{"head_dim": 32, "norm_eps": 1e-05, "bias": "none", "tie_embeddings": false, "beta1": 0.95}
Each number is 500 + 25 x the weight over its row's rms, rounded and kept within 0 to 999. Layers, rows and columns count from 0. Numbers have three digits each. The size before them is the row's rms in percent of the matrix's.

# up: layer 3 MLP up, 512x160, rms 0.0486, rows 270-419, columns 0-39
# down: layer 3 MLP down (transposed), 512x160, rms 0.0456, rows 270-419, columns 0-39
up270 081:489504507500462533504514483490528481521520507503492580499518506515462470520493509474496483515468487498479501519509541497
down270 082:478459538473507510489490538535505518525484518499540468542476533510494483483456511509453511485469500493533544461492477521
up271 115:499521510498530500488494409495509484484513473502474534488516477478523506498478505512532498482487490482511506514480513530
down271 112:482508474469448523512477531520485507516519531517503472499466509518470484515474528473468494515492511531492515489523479473
up272 064:472509499504473513513532462468501471538518474510459567505518503517489455527491500493484451466492487495464463562508514462
down272 059:485502529491487497560511514529499492477472510521513488519523513472495478492479500521497521529523512485466467475481551469
up273 128:508515516503511531498495499523480498499497452522521511518484497499465497493510513492483470512482522495440460517527497492
down273 129:502487512490513467504490467496520487472484545499490511459506474467462521499456545489512522524510500500516544450484503473
up274 065:475510497526465486486530449485504470527499482522478584484492519538473472517499530494488475486486505516444474546515551496
down274 063:502538467506493492512486502504480490488499518508508499521533477538522507526498488503531475529526490464526515456471499443
up275 054:501485529506480518500537464468495461485513495521486568477494522517482464498499514489501443514520502483432449546519511491
down275 048:510529512476531533494512509548485492523484512514461523494439483529533471484507478506525506513542476494518497475517501531
up276 161:493508501527464537523516466492485462529501436506457518470490458479529521514520533524484446483492521496445504518486536527
down276 174:504550516486530519529488496499486525504487498435469503464483518440487527460479452498496492451509531521477483533458471500
up277 079:483500516495466517513521461473502466528494500528468581498512523493474493510490504476497473469493490483459449527505517509
down277 077:496428511524471514504499510525464524512564469467495488468477472485517438457474479496474555483475498510485530522504483490
up278 044:514498497494505506483525451468502473507500467538468552495505527510470479482479531487499451497516506494463466548514509517
down278 036:504512507461514505519462520551485507500492494523498486523497442517523535478488482506532494526506443475511509514479469504
up279 053:489512508506512505508520455456519480531520493508470552494514522496473502492506500502479465492519482481437457541488515494
down279 050:502492528470476510548531511504522543509511547548521478521522472524499518492523517552532511493539514495502520491544486454
up280 126:530496486495476501477557483485466471506494522550472511493510506482489498503491532469499499523454537507504480523509539511
down280 136:483511542485530478501481493466440491491491504468484504503499498483510497502470490553531512509522500499529493500485492475
up281 109:499522532486467516487512480491512528518494504486507533505524486486475471476489501477517458464476528485439493554523527503
down281 112:478506517486499486484487500468518519510489499477528477505513467428499501514491519469486499505474506499499501502497459493
up282 186:475524519483473506514515474451494505484519478507519533490502501500508485516503487519498475479461508497442479551530546526
down282 190:474506504471524483503491498469513534523481528517511489484565409482483491497517530508475489525511493503456510486503490486
up283 073:495532510524482539492526462470514453510502469528454572477528483496477487514508496503515462469495504489443461527527550474
down283 067:522514516511479488518505507507487500497463486472544464489500528553506538458497544496465502498469483486513515534478527500
up284 154:498499522504457506516524511468501474540498483478538505510481483455488511506506526506524454428505491493414491533511541493
down284 148:519460477493505510454487498527520529526500508515496499505468543531516479521507503491477524514512551509506478494480502493
up285 121:513537519495471514475498456469533458503523477511518526498532483488488554499495481466508430494508473501443457544502549463
down285 119:497471475498506516518531501552514528543516516509511453497480485492516522507497485514501554506508458520487535524457522489
up286 071:488538534489490497502503464480485485511513524489508561528483505503528469511514490487506480498528516503447483508512547501
down286 073:535518500478519513491519470462503507502496530518487504486541472499476536495459491500524471484528496530521475558522503498
up287 071:499547506496485525483527473478501471506506503514427584489491521486475469485494513487492463458499481535458468543512534484
down287 069:533491492498492462488487543489509500437534503497525481485525470456504503500506555452475482503500464440483483491491508488
up288 054:474503509469467524485540456490506452530506482509442559461501505484462484518517509485485489495488527503410469526512522474
down288 052:490486482500479527488505456546475473491482470488514501522492490490485470537482489530511479472526520476569513505471449511
up289 078:484527511478462541521532461472461468537487490513438549511508512504493469529473493472527483491473516458488465545507517506
down289 078:519509490543549464529503499497496510471500488474529517457545531488472485478497523482479547539504460499488497479481510495
up290 052:482495520498445494512543437460500471514532494510483588488521490502495461530511492494505487485513507490452468527489510514
down290 042:518546546458499488479503526483533475510511504477530531473477524492494502488515502508474479469496498530490463488524518479
up291 137:521487514508488483510479488460516525506537502483488521482511478527498476543497524526497521480520516500449482504510507505
down291 134:499508516530461511502524528504472486493461519489504495500504514471506510462486485498505498525514439494496487521519502500
up292 160:504470470535508546508543467466486455506528491509438519450536515485505466503481488442520452497496524538516425517509471475
down292 156:458518518455550488444480510547512514498476548459531487533480504471520453504479504527493490524501455511526498528475496495
up293 122:470511501504486528516517477472515512498533450471516508457496502477448503478508467531473479527481525495471454489501487530
down293 122:535505522519497466531499520487528489488503526518493452547498515493481469494518576461540483477524452499529523488461492463
up294 071:490485528487471528498546441475512443525469493488469581485526528516466485498483494483500481478489481472471466553505510518
down294 067:492526503430505476456443533516499516521522531501521503526473478516504519529511504464527473484504533530469520536556501513
up295 113:512494529499518548473518481485525491510515510487471557451485495498505503543532513498521494440484473546479496506497502486
down295 123:515528504476478491483498516486509485488525471447506493512522495531498525483483479500547497557501508477465517489497496477
up296 078:508518531506491518500535457463497474500508474513452562504515483516481478511499511520486478482496506503444478553521523499
down296 068:497488499494487499513513520524455514473538504503508477513496481534470525504525492558513527502519530463493502470486538529
up297 048:485517510491482521500540440488494499506524494506486589486498485513460481532489482504514465523486497493446434542511558505
down297 041:501490499533508517485498501494460505543559501525503511525540508492531494489552501483496487480488482502473461481500539524
up298 044:473509497498488514483544468471497484500535497524438552475503508512478467526485493503512465450519504494453461557489540496
down298 035:494464492491527513542463469516467503435509493488487468492491524535500503491490510497535499502498518489556482498528484502
up299 065:480528504497469523473519461489509479506515497526460584482488506512485488501488490507506468517515521473441461521495520495
down299 059:465516469521496527535494512499542519485530489485502491508544504460467519499499510506496520505506453503505466513479515518
up300 056:473516523509470502497498472485493469514534465499449555493494502493493449501505515517468473440526486483444486535505531477
down300 056:495447494543479527518519494484449513501452485516504510497519534502524494535454486490461503496504460532473499483510502502
up301 056:498494512483464479512532442464483460511526497513474552497501480492476482518485512498515479502483518503456465526490490489
down301 048:477469519478443494480515508462519524499502480476507522512529512529546501501478532470519512465493538521515479469532511482
up302 069:499511486495491513508519444480500469534501500523447560470517484523475474491482516501515481485509500487467461550510505504
down302 060:526517482470551496477532530502479489511503493514507498499502454468489513516507517510494518526509521478480497492486493526
up303 065:492513499502472508528535455474487470529519497510467562502504511511502468510492498495478474506471490482470466535518517513
down303 048:499478497463483473502478486522483501520511494503497493521521523515477507515497504516501538515511508496495528488471517466
up304 063:489495512505482493488537449477509464504508476531471558498530512499495476513487519498499487503505492466458458542514512483
down304 056:544512520490466482503483502503562543496526495470498483554491517504485481518502485479480492528484514507545521501528441494
up305 065:480529529499490485499525443452497481515496476525468564507480514511485487495483502505497459475513522504455462523499529492
down305 056:493469494475519483503508483504503503487508516493512480475517508470500499502535521519492499526483535513571491479494483504
up306 097:505476488494481499504545453461511469544519489535475559487485509520503480535476491508529474474499502494447452553499530485
down306 103:519523453484520501489499524512471502493516505515519462515498505515509504492536483467521554522477513517547496526489482491
up307 136:499543520473482534517515480481519492507472457508499560483547498494498499488481506464510429485483543523464480538527542488
down307 140:511486521469516456456512486432540521524528495506482545464520464472526540476488533511508509495486509526487534508524557534
up308 075:479527517502480518487536464460522474527504456505474560456488506495469481502518514509508483491502526493460455556494543478
down308 079:491468466524442541523503507490502522465571503494488468515532487499510509460503446440516475483500513505514492498511499520
up309 147:501546489545539473483543491506530497548506462477508555514489503484480523531556505501488459486465524538462470512488515489
down309 144:503450532485499480476468500505470503465517518498477483483486531559505535517510539554521525509469536504530506516558462504
up310 185:519486496510454522509556463491516460500477498517447526520534524486488483481467507474497450526501549493505491506465508488
down310 183:534506454531476509476475509477514476483525520486491511545492500464514546501494490518499491537523508527509526494445522504
up311 087:471469498497461483494530452464474485540494503510484558497528487535498500517486495465514491503510505447452463514506523496
down311 089:521486518488491483456484489477473511503521525524499416514496470495515528489496504499546467473519497560506505485491499508
up312 059:479508520502487515497559445450512473512513502523439560482497507515497476507500520520503464484512502490459466530506535495
down312 057:521488506486518449487451532511503525493479505502512470474509533518519504480529534530509536518468525481475490476470427513
up313 114:496539486480497522496572490492544466502487504497461522489482468471522495503495511475506452443475501529438492560534515471
down313 126:513475477468540516524473512491495544490497497463468504514481566512486519493523472546493535476523518510499484463484535526
up314 075:482518513471476523513534447473453476517508468512465577472513503499494454520479490474513469470499501511454449525502526486
down314 074:513493504510499490439487505478491504540490474465520501498496520486481509489533490492451472528472521507461542513506528554
up315 069:485523525479456518499526442469488468505498494509456572477479473497484471513490496501502462495489493490444461557479514490
down315 057:469498509483523508517478512488516502501502516556540420468458491504498500485491512482463511505474505530511502512550511534
up316 130:480503455464453466508521476486518468525538483493505550536512471516545479511470512514473480512494460520494514515476510459
down316 133:523505489477473509477460489516466502503498489490490480515474530512525496489485544489497515497462488532475515451466475481
up317 087:483551482511463518501545459472501441515531473515478549472493520503501487533502517511496476476516488497419476542480522500
down317 081:519488523502492479503503517484499521486500478456448506496468430491466497495485479536464560509497519506467524444540515542
up318 047:494518484506486524484531448465516468507511466489464564496517482512477486513500538492497476508506493492459445549506519495
down318 050:475490450512476487496486501479489518472443533485506492519492517483485492521539470456560548492545521521481496475549451519
up319 157:521541500470541501518496478492491473489488509517513523484502522519483491487464482479524451507485532526504483500515527517
down319 157:485473479490457494479481491490534520536481485496480476492517455502507516467521549469524509511506463494469444487497456488
up320 056:499502518514462532493533474465495472504513514523463570483529485505491493526479496506502460481500498489431459510504535481
down320 042:512509501509475521501515508525476485478511531553531481487456471477514473478465494503519523470500524522513502569513470476
up321 125:507505530487519544529524435497494490507509472515497550498511488521524501501531524486522442481503536494502507523503524535
down321 126:487515491474487502514518530535478503520468538442498497483489507503499448462471511522479515494487524447456513516467510510
up322 103:502485509495495503501530457508480445504522483536458529505484513488459491533448489499486481493510534480505464515498511527
down322 113:496487472484472450501506529503519510449536543491482488544499503509551464498524445495463551530472476503491508488517503473
up323 073:499531508527468525490539455474505485490491485513514547481512506494467501534506492504516476471509485458439466538498535484
down323 072:525529494475525470462515506512464525521464551516477523491475516522525497508495495510488499533490511503478488486545520522
up324 110:529488492486484498494516442494482488509518520536437581475511521511495489508479499500504503467498501463470488511513514491
down324 108:445504487520527511518480501501499499514477522478495479500483535476504463465501503530561510495540491518521498483456517504
up325 060:479550505506472515490542474466514476520526496506479554477505505507463475500475495482485450494506511494439472546495510512
down325 061:486497517504550514486474502495488483489495466498484497490498514518497470519478528546466435477476525530562527463514489497
up326 126:509501506491498535486517474514489518503528508501470545499499495509518498529455512514514498497489497502490525510508509498
down326 130:493507495522483439497494561492480511519493501492537492510533515485494477488533498485477505527532504517472473480481506489
up327 067:491530501493458543483562448480497478528496528551464558478490492528482490505480508504502506495501495517480467544491505480
down327 066:479468464468491534446507503494527513450476462494510510537484453504523534494462471496501542564527489520535502512553519527
up328 065:488514522495493499511549434477487454514521480516462582482486506485480478508487495485536474474506508494452466525502555484
down328 062:523448486518550501436489482546501489518488552442535514497476528497525509507495528529483550517494480553494498478447471534
up329 055:514492504496486529516540469489477479542527497498460562476531538504490477496477508478499462478511512487458466531509515495
down329 046:447554451520515517531537505477535527547511517499498569507487472474493478490507546504455491518464488528444496503522473499
up330 173:538482482453528510532450520535520539484476529571505483526520479515528515558516499502534513558507468493509496462495503466
down330 123:457512508538475463469532472451484457500530478416518522469503518456465499464485501503470490458486539504499522535527488542
up331 055:495501501496500504498529442495515477529502496542470577484514524505485478523479512499482469459527496486457451539482563504
down331 060:500510484509481510497512495524523505510489502463512528507511467505478482519509486530539493496485520500488536527500537511
up332 083:503480520511509518534518478463495488517528452512498572473517509482488460519489489510479450470484526512425462534522496463
down332 079:507464526480490488499455527514511488456508500507543503546458482508529497532507519510506482531506488476483498533503518460
up333 062:484483503480497512495535475437491481510516472495470591482516528499527498512493497481510446471504526474446442522498558467
down333 051:500476500435485554514534511483489534491488494510468492522481526468485487497517523492495548454489514474537523504496472506
up334 073:483498511511471495501516463452523447516493497516466593482492528512484503510498495481500484470512530476439454536519533516
down334 071:503479545498500525474510489490480562532456523505504491494483516492574507516485495496493529484450517463478490501504509448
up335 073:485512515495478550519533465481485493513502510529480544487513507485505487500482508493496471492455516495433497542488541504
down335 070:526488490474502525548462485509469478500494470522511517463482454468515498468511498487535499512514541520486516511485534500
up336 128:492513529493500502527543492464499490535517478535454530491524509520524505494510502438538435513532489471473492530510547473
down336 137:453471516552484495499511496504435521507488459501568503500530529514489459544503471535501531478462509495557522497501472510
up337 071:502501515511481524502531483453492482510533507530482583476507493520475489536480490495500469496490496505462449536523532482
down337 058:513506488478534545481534520510498479459549469506487467523505471548479461460500494480481519503497547496526507473514522501
up338 055:502521515520483486486544460463513491534493469500489599497494520507462478483518518496506462493483513503447456530499538494
down338 045:493497525458480531510514524500497547520536469536542482506450497512490517489514495515500506478505526469547534468494469501
up339 081:494474520499471511509513411477493463513528508517461550508511497494506458524482482493508470480506502498479441521516521534
down339 081:486515427520517496497524526479531485473491457470516481522505489490483509510467507479510483466482471479483522440494476512
up340 151:555466511530479477491485492472507556444510482522533501498522436470505532543472505555520523474540496534455500484508496498
down340 123:456511498468507517510502511549500462537492519463504494502473569532474470463527497450486491523458503477563508487512504507
up341 146:484530538496442493507539499502525481546527480484467540504497484501504484519501502508500440506495499524464484525502535465
down341 150:529477500486484459525483468487471497528526496502461493527464501496505468536489499507473527518563539524503520504496502477
up342 075:488533521533474521507527446488522473527498493522486590502520514532495485517494505485487470491500500470473453544505521516
down342 074:484494518452485461510486505472503488492474459499505502530528465512523532513494506486495507501530459506483469477515490510
up343 054:499508500482459496511527451450515466514475498527495551458518529519494492502503500480515449495494509476433470544516528494
down343 050:484489519519497497499510522491505502500515457519507476471461496498469548518507492455486508470495496491535550475513482479
up344 152:501488545500457529541552479491464487530487525517464529448518517519499479487476506483502435491519476477496489527486510458
down344 158:485512507519477484509490508526525504473457520491499498497475540504535476505507477464467495511473483497528542516505460494
up345 077:479527520510494516490556465466522460509510494510457577491532507497492460487498509501501446474500504520442450517509528476
down345 074:556503500488502518511505502465480471498544459489519550563498543467516500500518513500518492497512510513464511513468542503
up346 118:454504505510500502561528442475509504494527462530502537496489513530478477535480495490488447472497495484493464476527550492
down346 117:484467491546529512510492538511481523531475515551514462496506485484473485494527500488458495539495532474507488458502498517
up347 084:503535503524474475466528464465499500558517493516462545486517511481503486516494498528468491486485485503454482526495525462
down347 091:490508493510487483499510500489520469514494521513515541524495556489529498434554516509505498477486501497496487512482511484
up348 177:512462484509491538489533486485497485508511483536457516483456535523515476509480516427487471509540517471477481523521491473
down348 186:520479528473454517475516513523509508544463514490476530487506506532524485530489481479480511539508562513531467542490499524
up349 058:500546506501493502504545456458500486499482485519469570470528498499500478527490494479519459484518522483480457522502548479
down349 057:535473499531540517505497492470476483541486440489474498499485507513497486560487477511481525466478523527524485493545523482
up350 054:488499494501461506505532451445500495508523480521472561470490508488512467493478508508488470484498481508476493528520551486
down350 054:521506501527442506487529482466522483520508516485504469472577490512499462507488527467512511453504508517494487530484471492
up351 064:493538510498498488492538487467486473508498505486483562493507513505466465524502506491526468496526505484454480539518524476
down351 058:528479527508512501483501528520464486470522482510461455541481555509538486494485524485472512486546489461517517461514519493
up352 126:495497504470491516456547485481473483530486490506496548490534518539520493498505495507522461487497479492470517529532563461
down352 135:481487470528511525490489519513508529512528475474540511477507511498516501502497469527502529494501505530561518467495506505
up353 119:530538490500497508519521496482496478477519487497477500512466481504464478502487505461524448512480561498476477506490551484
down353 122:522473544486505518484469517531503474513501538478498482519514543488486433498517526517468507530516465492565507498503490503
up354 136:518475506512502467503533512439477551484567495489511511515488514512527515515517513520477498490508481510461480480516522505
down354 126:449527548500507522505448504528507473519479507489496482488494514487475512487498481487502524505504541470538487524504471533
up355 049:506504486516451521515530445466490461504526490527474550487520522497485473510484518496511469486497503490478459534484518497
down355 060:456500516476520482509491494547494496552510453506507467487543453499493484550542456491493512481495538456515518523472520503
up356 070:496507483485454526484535444456501465500491466512476567511481505490482478506487484489491476493489505469467471548493528517
down356 047:537496487465529519513464543494510492486473485513463475494545523545548540445499516501534536502476513487498499515509551480
up357 101:509498526492458561505523470482514535498540464520493523481479500485470497507459539511506455481490489514507467500493518475
down357 100:540502515537491434504507494481524456514472510475517483508509486479481460517546500469485489534513510487466460481503503480
up358 051:477523533500487506479527470469492483514503468510466572495492493499513460511515499491495490483505503453431454538514530513
down358 042:490471515511468504456503479486548511442533525522490500520480495511467472470496525453511462531517435548513493480477514464
up359 131:491522516490485491520513487450538495486505476503495535489480472491472515499491506482518472502508504486426495545518531508
down359 135:548452493474480505495491502478492493550517494487477465483484496530541544497472489521503501484486545491551484477449511523
up360 147:522496470539473460484494495454488496454543488516510503502533451470512539512509489568528511518506503484514514493447503496
down360 124:470484542471515523510505517560496524545443510496497483499486542533478474489493500452495497507510501516484496466565479497
up361 166:516529532478511512507519484495499523518492505486509554510520482532435483472499535489512458468480530501461495537510509532
down361 177:518532516496505487454490498480525485520537534495521492546531473540495512503466520512497487486528505547472536520505545493
up362 051:485535535494473524503528460452474470499505504535465565487519516521493496504480504521488458472514488500444491535507520506
down362 057:488495457521489541505471460511487482508483474542478512478486528493484487502463506471454508509537519519511491489489496515
up363 122:519509476535505514463522508501486490494552450471435523538526467483517532500500460490475457486512471515498513479534537511
down363 111:500530559434469505524518530516532536483487437503531507490530479483472479484509501510515552507487488485466489466517485487
up364 084:466505505490472525488531479471481470519503491508491575494490496485490470497487513500488473478491524485462444572482510494
down364 075:490529528495424471510458496536501467505473514469549500486495498505479477514518522498553523516515492486506525516471542491
up365 133:499469486497498519485524467515498488482518491516497491546522481505464464500488552541548507495524499468482471496448503544
down365 133:501515452520502517530483485478539513497508499472542502459532535523474474525515506470475507492465477473505469446507491526
up366 143:468500487510534485473524506500511504511573481466508525499526507520485502524527522494435440488506437501472521482520493508
down366 133:493514515523504502507529484500537510465453525523503500529494483447494495492467453506534534511542557500534475484533519513
up367 163:491493526535462526481528507454517468493497484475463549473484464472540521523526519464485467424490472513466494548497493493
down367 160:535512504453522492444510499505537499492539505452500498533531444530488517491472500526532450488521506510485508485520485532
up368 126:510545542470477514491511475486495504504512511504458552471516473506483495547516483513503493491483504513467488536497528433
down368 124:524454486514455463497539498470524481478500521502525559485497521498512520536506484512495521537524550468495462497531524520
up369 065:505521538513484510504533454473512465516508481507467578490512490484481481529509501486473449501503513503462433524508541496
down369 057:525459515469471507557472504499512518488509482513490485500462487540464480490525480491490504516531527497521524468517478478
up370 129:506496505540466517503527468495491487518521509529463498484505507519470431501499517498540498504530538481501485517480520488
down370 131:449464481497467491494505508522513548529524527498508479497526494551516510476495494463546514517519495503464465490535479474
up371 131:477506478521535507495491484478526446527527480525481513465494458490498515518509509498478488457479489505495481474500563540
down371 137:515487532484485504546513520539492542509437529529496498549472479532510508492508511457509509495564484499499508524445466467
up372 044:494522498506470496481540459469503463512518506512448575491506527522486493495495492493505472484492512488455454548488531511
down372 035:501425519443512508494495524473483508530529494505483478493495510534489542506492489536505517508514462461459527481495489534
up373 042:496504489531484500514527463457487485510513486527443562497525518524472474497481530497489437487504493483442459536493503503
down373 038:517528495474531537516509506529539523469498524538489451506463512485530488450489470498487500476500501500529503522471543485
up374 112:460540485488489541498539488490513494539507522480482545527527522528492491532500529501526487484480536506465500501510526532
down374 118:559506543516500493506480462471478493486507482492548491510514482542475477509485471472476504513483454455508498453525439470
up375 135:509519502503525486481536512482507498498564520475483508521492493537531521514523480558522475467505492523423518519491519483
down375 138:495510502502433522521536493490483503535491507512518507468536518482489520511505514497502459521501506479511499494510482470
up376 061:494521501502477505499535461467500473518506492532460585502504484486473454517503499505505473482498512474453468565499544510
down376 059:504497488510543496496479475530499509469477527489518485527503518469501494512462542469513491498525535529485541476506494499
up377 149:465533510543475508489549493473445507525530495495449534522532496492542487535498504514521502461514483495466509499491491531
down377 139:516522473531528517493523539496496487509507480531509468513539460503486494489473514479515492501521524506483484463488535515
up378 063:504528508492466511504524461456485494537518482499466594496507498499502499528503498481498457478474480482426482531503537479
down378 059:515498539498492456489477537489520529491540512498523480551478472549528506478479527491543509513506546532497482505539472516
up379 126:516512481526488519533508489469509512474529497511471488492529459494513442497485503466484485508522460515455467512536493520
down379 125:506504518434499521489479524539519482490477488492548522465506526500485514487519528494496511473508500461499532463497520480
up380 038:475510507488480523492544440469509476495520496540449555496527510494486469519499525506492470475502483503478440542511553491
down380 035:508457486496542510492501505517509494472496517499454494487498502506449517474497483472503504508498456507458503499528530522
up381 175:510477504463473536515487485457496520507517488523513537448537540477524508492462469495527459500548500493469501536517454511
down381 184:513494485488513521484512511479503537518523513469482505486490461537489490484499489520456528501476497522502497498526526510
up382 041:500492527500483504486515443472505458520514474497459574489521528503488439509511505484501458485516512461458466535518526503
down382 027:493491499489490508514538494482506558511515487472500517470470484494499508524475509474510461454508517495554500493545517477
up383 045:505504518478474513496544445479507482506496493534460570485502486527473475530467528489489475490516482480455468557504521467
down383 038:514510496516470468510508510495459532446493478487543500466526489495507483522504479488484487459488552486506522497479504507
up384 167:491526509488487514526548505504521480507505490496469535458493496503516486469513493475485452477518485501458523492485442543
down384 168:537542484532529471482505505499486486538423481483499531477494498521576503448531481530477462467496531473508538542485487502
up385 068:484497525504496510506533449462514480514506485498452557486521507484498483506479490507502490494501521488459477535489533490
down385 067:560506509525465498469544506495502493528478481510525465517524512512493479472481523497502520490484453495499502497508498480
up386 117:499509508458518514489514485476509525535542487496530539477487509517450488504496469516524492480490504501455475495509526496
down386 119:471500481512468497474529507502524444482472511515480503506484501537507517489500480451497453496499535516500500535489515516
up387 057:480500492500482513488533468461511480513512463506455581510519502524503459514492515489499458472498513499443469560498526503
down387 050:516462503476502534524466512518472534497530460521489514493516506503512522524498457537493505483465495519479486478489479411
up388 065:482504509486496499485550461499486464522508486507472545480506480494480452555517517483496483501504504495459455553548550486
down388 055:450435523478472489493487511521476548484567468484479557507524454483453488517472493488504538458505470497514515492543485526
up389 044:495489531505477531513516464431469466535494480547456567522491517490486480520488518507493497474513511466475433545500518470
down389 041:503477489490496494484492482454509515519468488506513480464502480518454498482481468484469541482490499474481496484536490523
up390 043:486503514496474527505542453459491497516507512512446565473491503484480492514503510506472469472521498474458471528516528497
down390 051:512501485501501513506469494492463474479466473508513510503508464547515495518475551539489506493497517476485503505540511505
up391 098:472528514491509480478495462472499473513499505517472560465490526496479498558486513534507475490476528519449450500539538494
down391 098:506492486511472518485497516507467473539460484487528474486507536496538547459480514488492488522478509507530521483497465538
up392 060:492520518508480533517558463470496484524529499524463574495501533511478485523461521500498473495517513483454451533533523494
down392 047:540527495483518482520515484474470498506525466510479482517475490464471518508501500499461513452505451514497503532515522520
up393 053:473498493504486506488524464442515486518523508523465550489495516525476459486488533508519466468488506468466472556508514513
down393 040:494517460522530502535495490525497480541531512517532485523516490500488534484486491536468519507526505541513508477469482498
up394 086:537485476497473512503515454514529480494495512498420553509510448454461468528473505521506463508488478489477469513502484501
down394 092:482484496530544461529537484467476510500493448541536492490488537538506526455517486517507472487525467494526505465488564499
up395 156:525493525467489532489528505512487493500522507497537520482469503503462487484482533524507466507505521482482494528486487511
down395 163:494492495487530483529493506482509498503469466485489489512550471511516563479508508474516495458491485523508560503501495520
up396 155:483548531521487519511533500491494490514515498538481564501488519512478497504513471463475447504496477518478423535461521464
down396 159:508450508501540512493488498496474488528427507502515532488508472519504489484506515488485502493569495478542536506457520491
up397 079:497540523498483523505548467474500471520510499538482606473507529496482471517516520508515470494504481508455453513506529491
down397 071:506496526477486497526505513505524459492467491472521481485480463493497527492497502517508487542501440482513555481501490489
up398 088:494508507501446510499538465479509489525493462550480556487527505528463489504495497498534470460498519541441478531518507490
down398 090:490494498528505519443518524497580522496533509460521488547520521472546502507488477500470502509498455516501495445480524545
up399 151:508492493479506460500511471451531487501518465497470557494512488478504520496527512478500515488523510517397518512506543468
down399 150:522489508511506516529492503522443491480532489509488493518462543528497492498499508532500477498525455493521523518496469478
up400 054:515529535519480537479532461496511483535520499515478574498491514515498481518522522491520466503520501494470503547523529472
down400 043:554471487446480504499489529491502495509494549488545501468483500477507524510473537516458496495455490478493503507550519519
up401 126:473479484501489488520509467500465515527564459477515539469503481530494461523526499479468473496496459541460501527493533526
down401 130:488540490453483509458507485483512533532492522497547495513501503496546476508495558515486472542429455487501463469493490494
up402 051:485529516467472521488518467477505479544512493498458571486480507492457489502481490498505459463491490493462462538490552487
down402 048:461513462550567521459497489537489506492473522482547455498479530477504509496510490546522503494504498547547528508476505450
up403 055:464495513492469501497537461479487473520498471520464545446495493511490476516492505516511457491475502485440451535501522484
down403 044:517548467470517511540482512500499502487514482514524519508499492496487511458483472512480503489527502510511542461500466519
up404 080:490487526515470517482499479470487511516525502470517561524533541518494497535484510513493510502512502520485484525511492480
down404 080:483524461544500459550536533500459493430541501491505488507487499519506507523491490512513492541495479494532506485510530507
up405 121:491487505486514526533501484460456504481512440520536501520532454539490521503476502508491481500472513492476468504485541520
down405 131:486506538500472509489477514510512501536513496470479507460481532521512511489527463503512540512533503512523551490493443460
up406 058:483509518500459516505546452478502492497507485538490557468522500494478473528472506484476474493511498470480442552508520496
down406 054:517506487504494508446499541491516498463517515509488497498492495487510494501485486529468504463456502488530528510486530522
up407 058:504538517499488500503518448474500471520515493507469579497536531498517483523464509492487463464506514507446473528504495485
down407 050:490494517505500526491484496511508489476470516512487525540504492465544437492503523487517500540512491493485497541492516480
up408 077:506511497528488518530528444496500475529495477502488554509535504531521479491461491505541494486555519454447478534495516527
down408 083:489498489504507488508515515475479499480496512518554512459512543480532497520503497509457439523496493536522478487474506498
up409 053:506498491483476525509545463462512482528505490521463565495517513502520493519485506506486463478493507483461458538527519478
down409 045:520501503472499507436521497502521484477536482487466516494465470478504534425502492521542503530447559505515524513491517510
up410 053:490527494506455518510536467469492477492479488517469557484514513490497490509490498486509474487538509491453422547477533486
down410 044:505517494459499464533549508492486475524479506493482499485482461486492482494491448494505502467536555499492498501522490489
up411 074:499504516514484518513533462470496478505528473531465558498505520496510477508495540516479468476489517471446465523499539488
down411 071:520496521515511518503492494506476509492420505494526533502544510477494528510470467503495572514518489460542512451535455494
up412 124:505481539490488509516525445474462509512527496516495539500525534446495485512495520508516444439497506530458494482505503470
down412 117:472472478489527477496496547524488481522506499508509452488515464501468479492526494511500506523507522455470467455490495522
up413 132:507551521497499466502525505462499466538504505495464530492467447513470510516516491491460484473479473499501530542512504519
down413 133:481459530500494514505512494500470528489524494484510484445539522507522525518537519525520537520456460507504506463480486470
up414 159:479498490482485523531527497507480543526520500503552509461510492523503516546500514501512469511570505498453518516497482483
down414 146:541488522500481505478508473479499514488549506491482520566535550476488463533490561531484495457486499518496503527507531502
up415 076:464529507516488525489537456457491478507513493518472554500490521510491505518497493505503480459508492512444460548499530479
down415 073:488498512488498496502531490532553484486498494480486511505499477488523492535514498551532511486513525454495448487542505509
up416 070:481531540515464521509528445461515471510504499522493577480543522475496489516478514490512468477494517474427494533499511478
down416 068:490471513436473526530509477507493519516503477479518538491452500540495511528485493475533488517468555524487487471474480506
up417 070:488533508469459485513521444470497463488545489522497575481518514478479506515498532471482471471511495522449475529514559485
down417 058:516507515498483554512515524527486507512485513524534522501483476542452505525468528505527526504497463476511536476510514488
up418 063:491509531498468498511525449475485466511489478521470562493499496537469481517488506496501464491525517463444466551496514487
down418 063:488494487490492501470463482548468496547500502484499508485471502540537505480518518441492536493501496524467528510506553501
up419 055:511522501489456529513527443470496473519508505529465567491495545474458487488498522516510476501505513494433463532505542501
down419 045:474476494494479520487511474482443521521504489516500541525470497479499473473501498481509493538511516475543516529500505555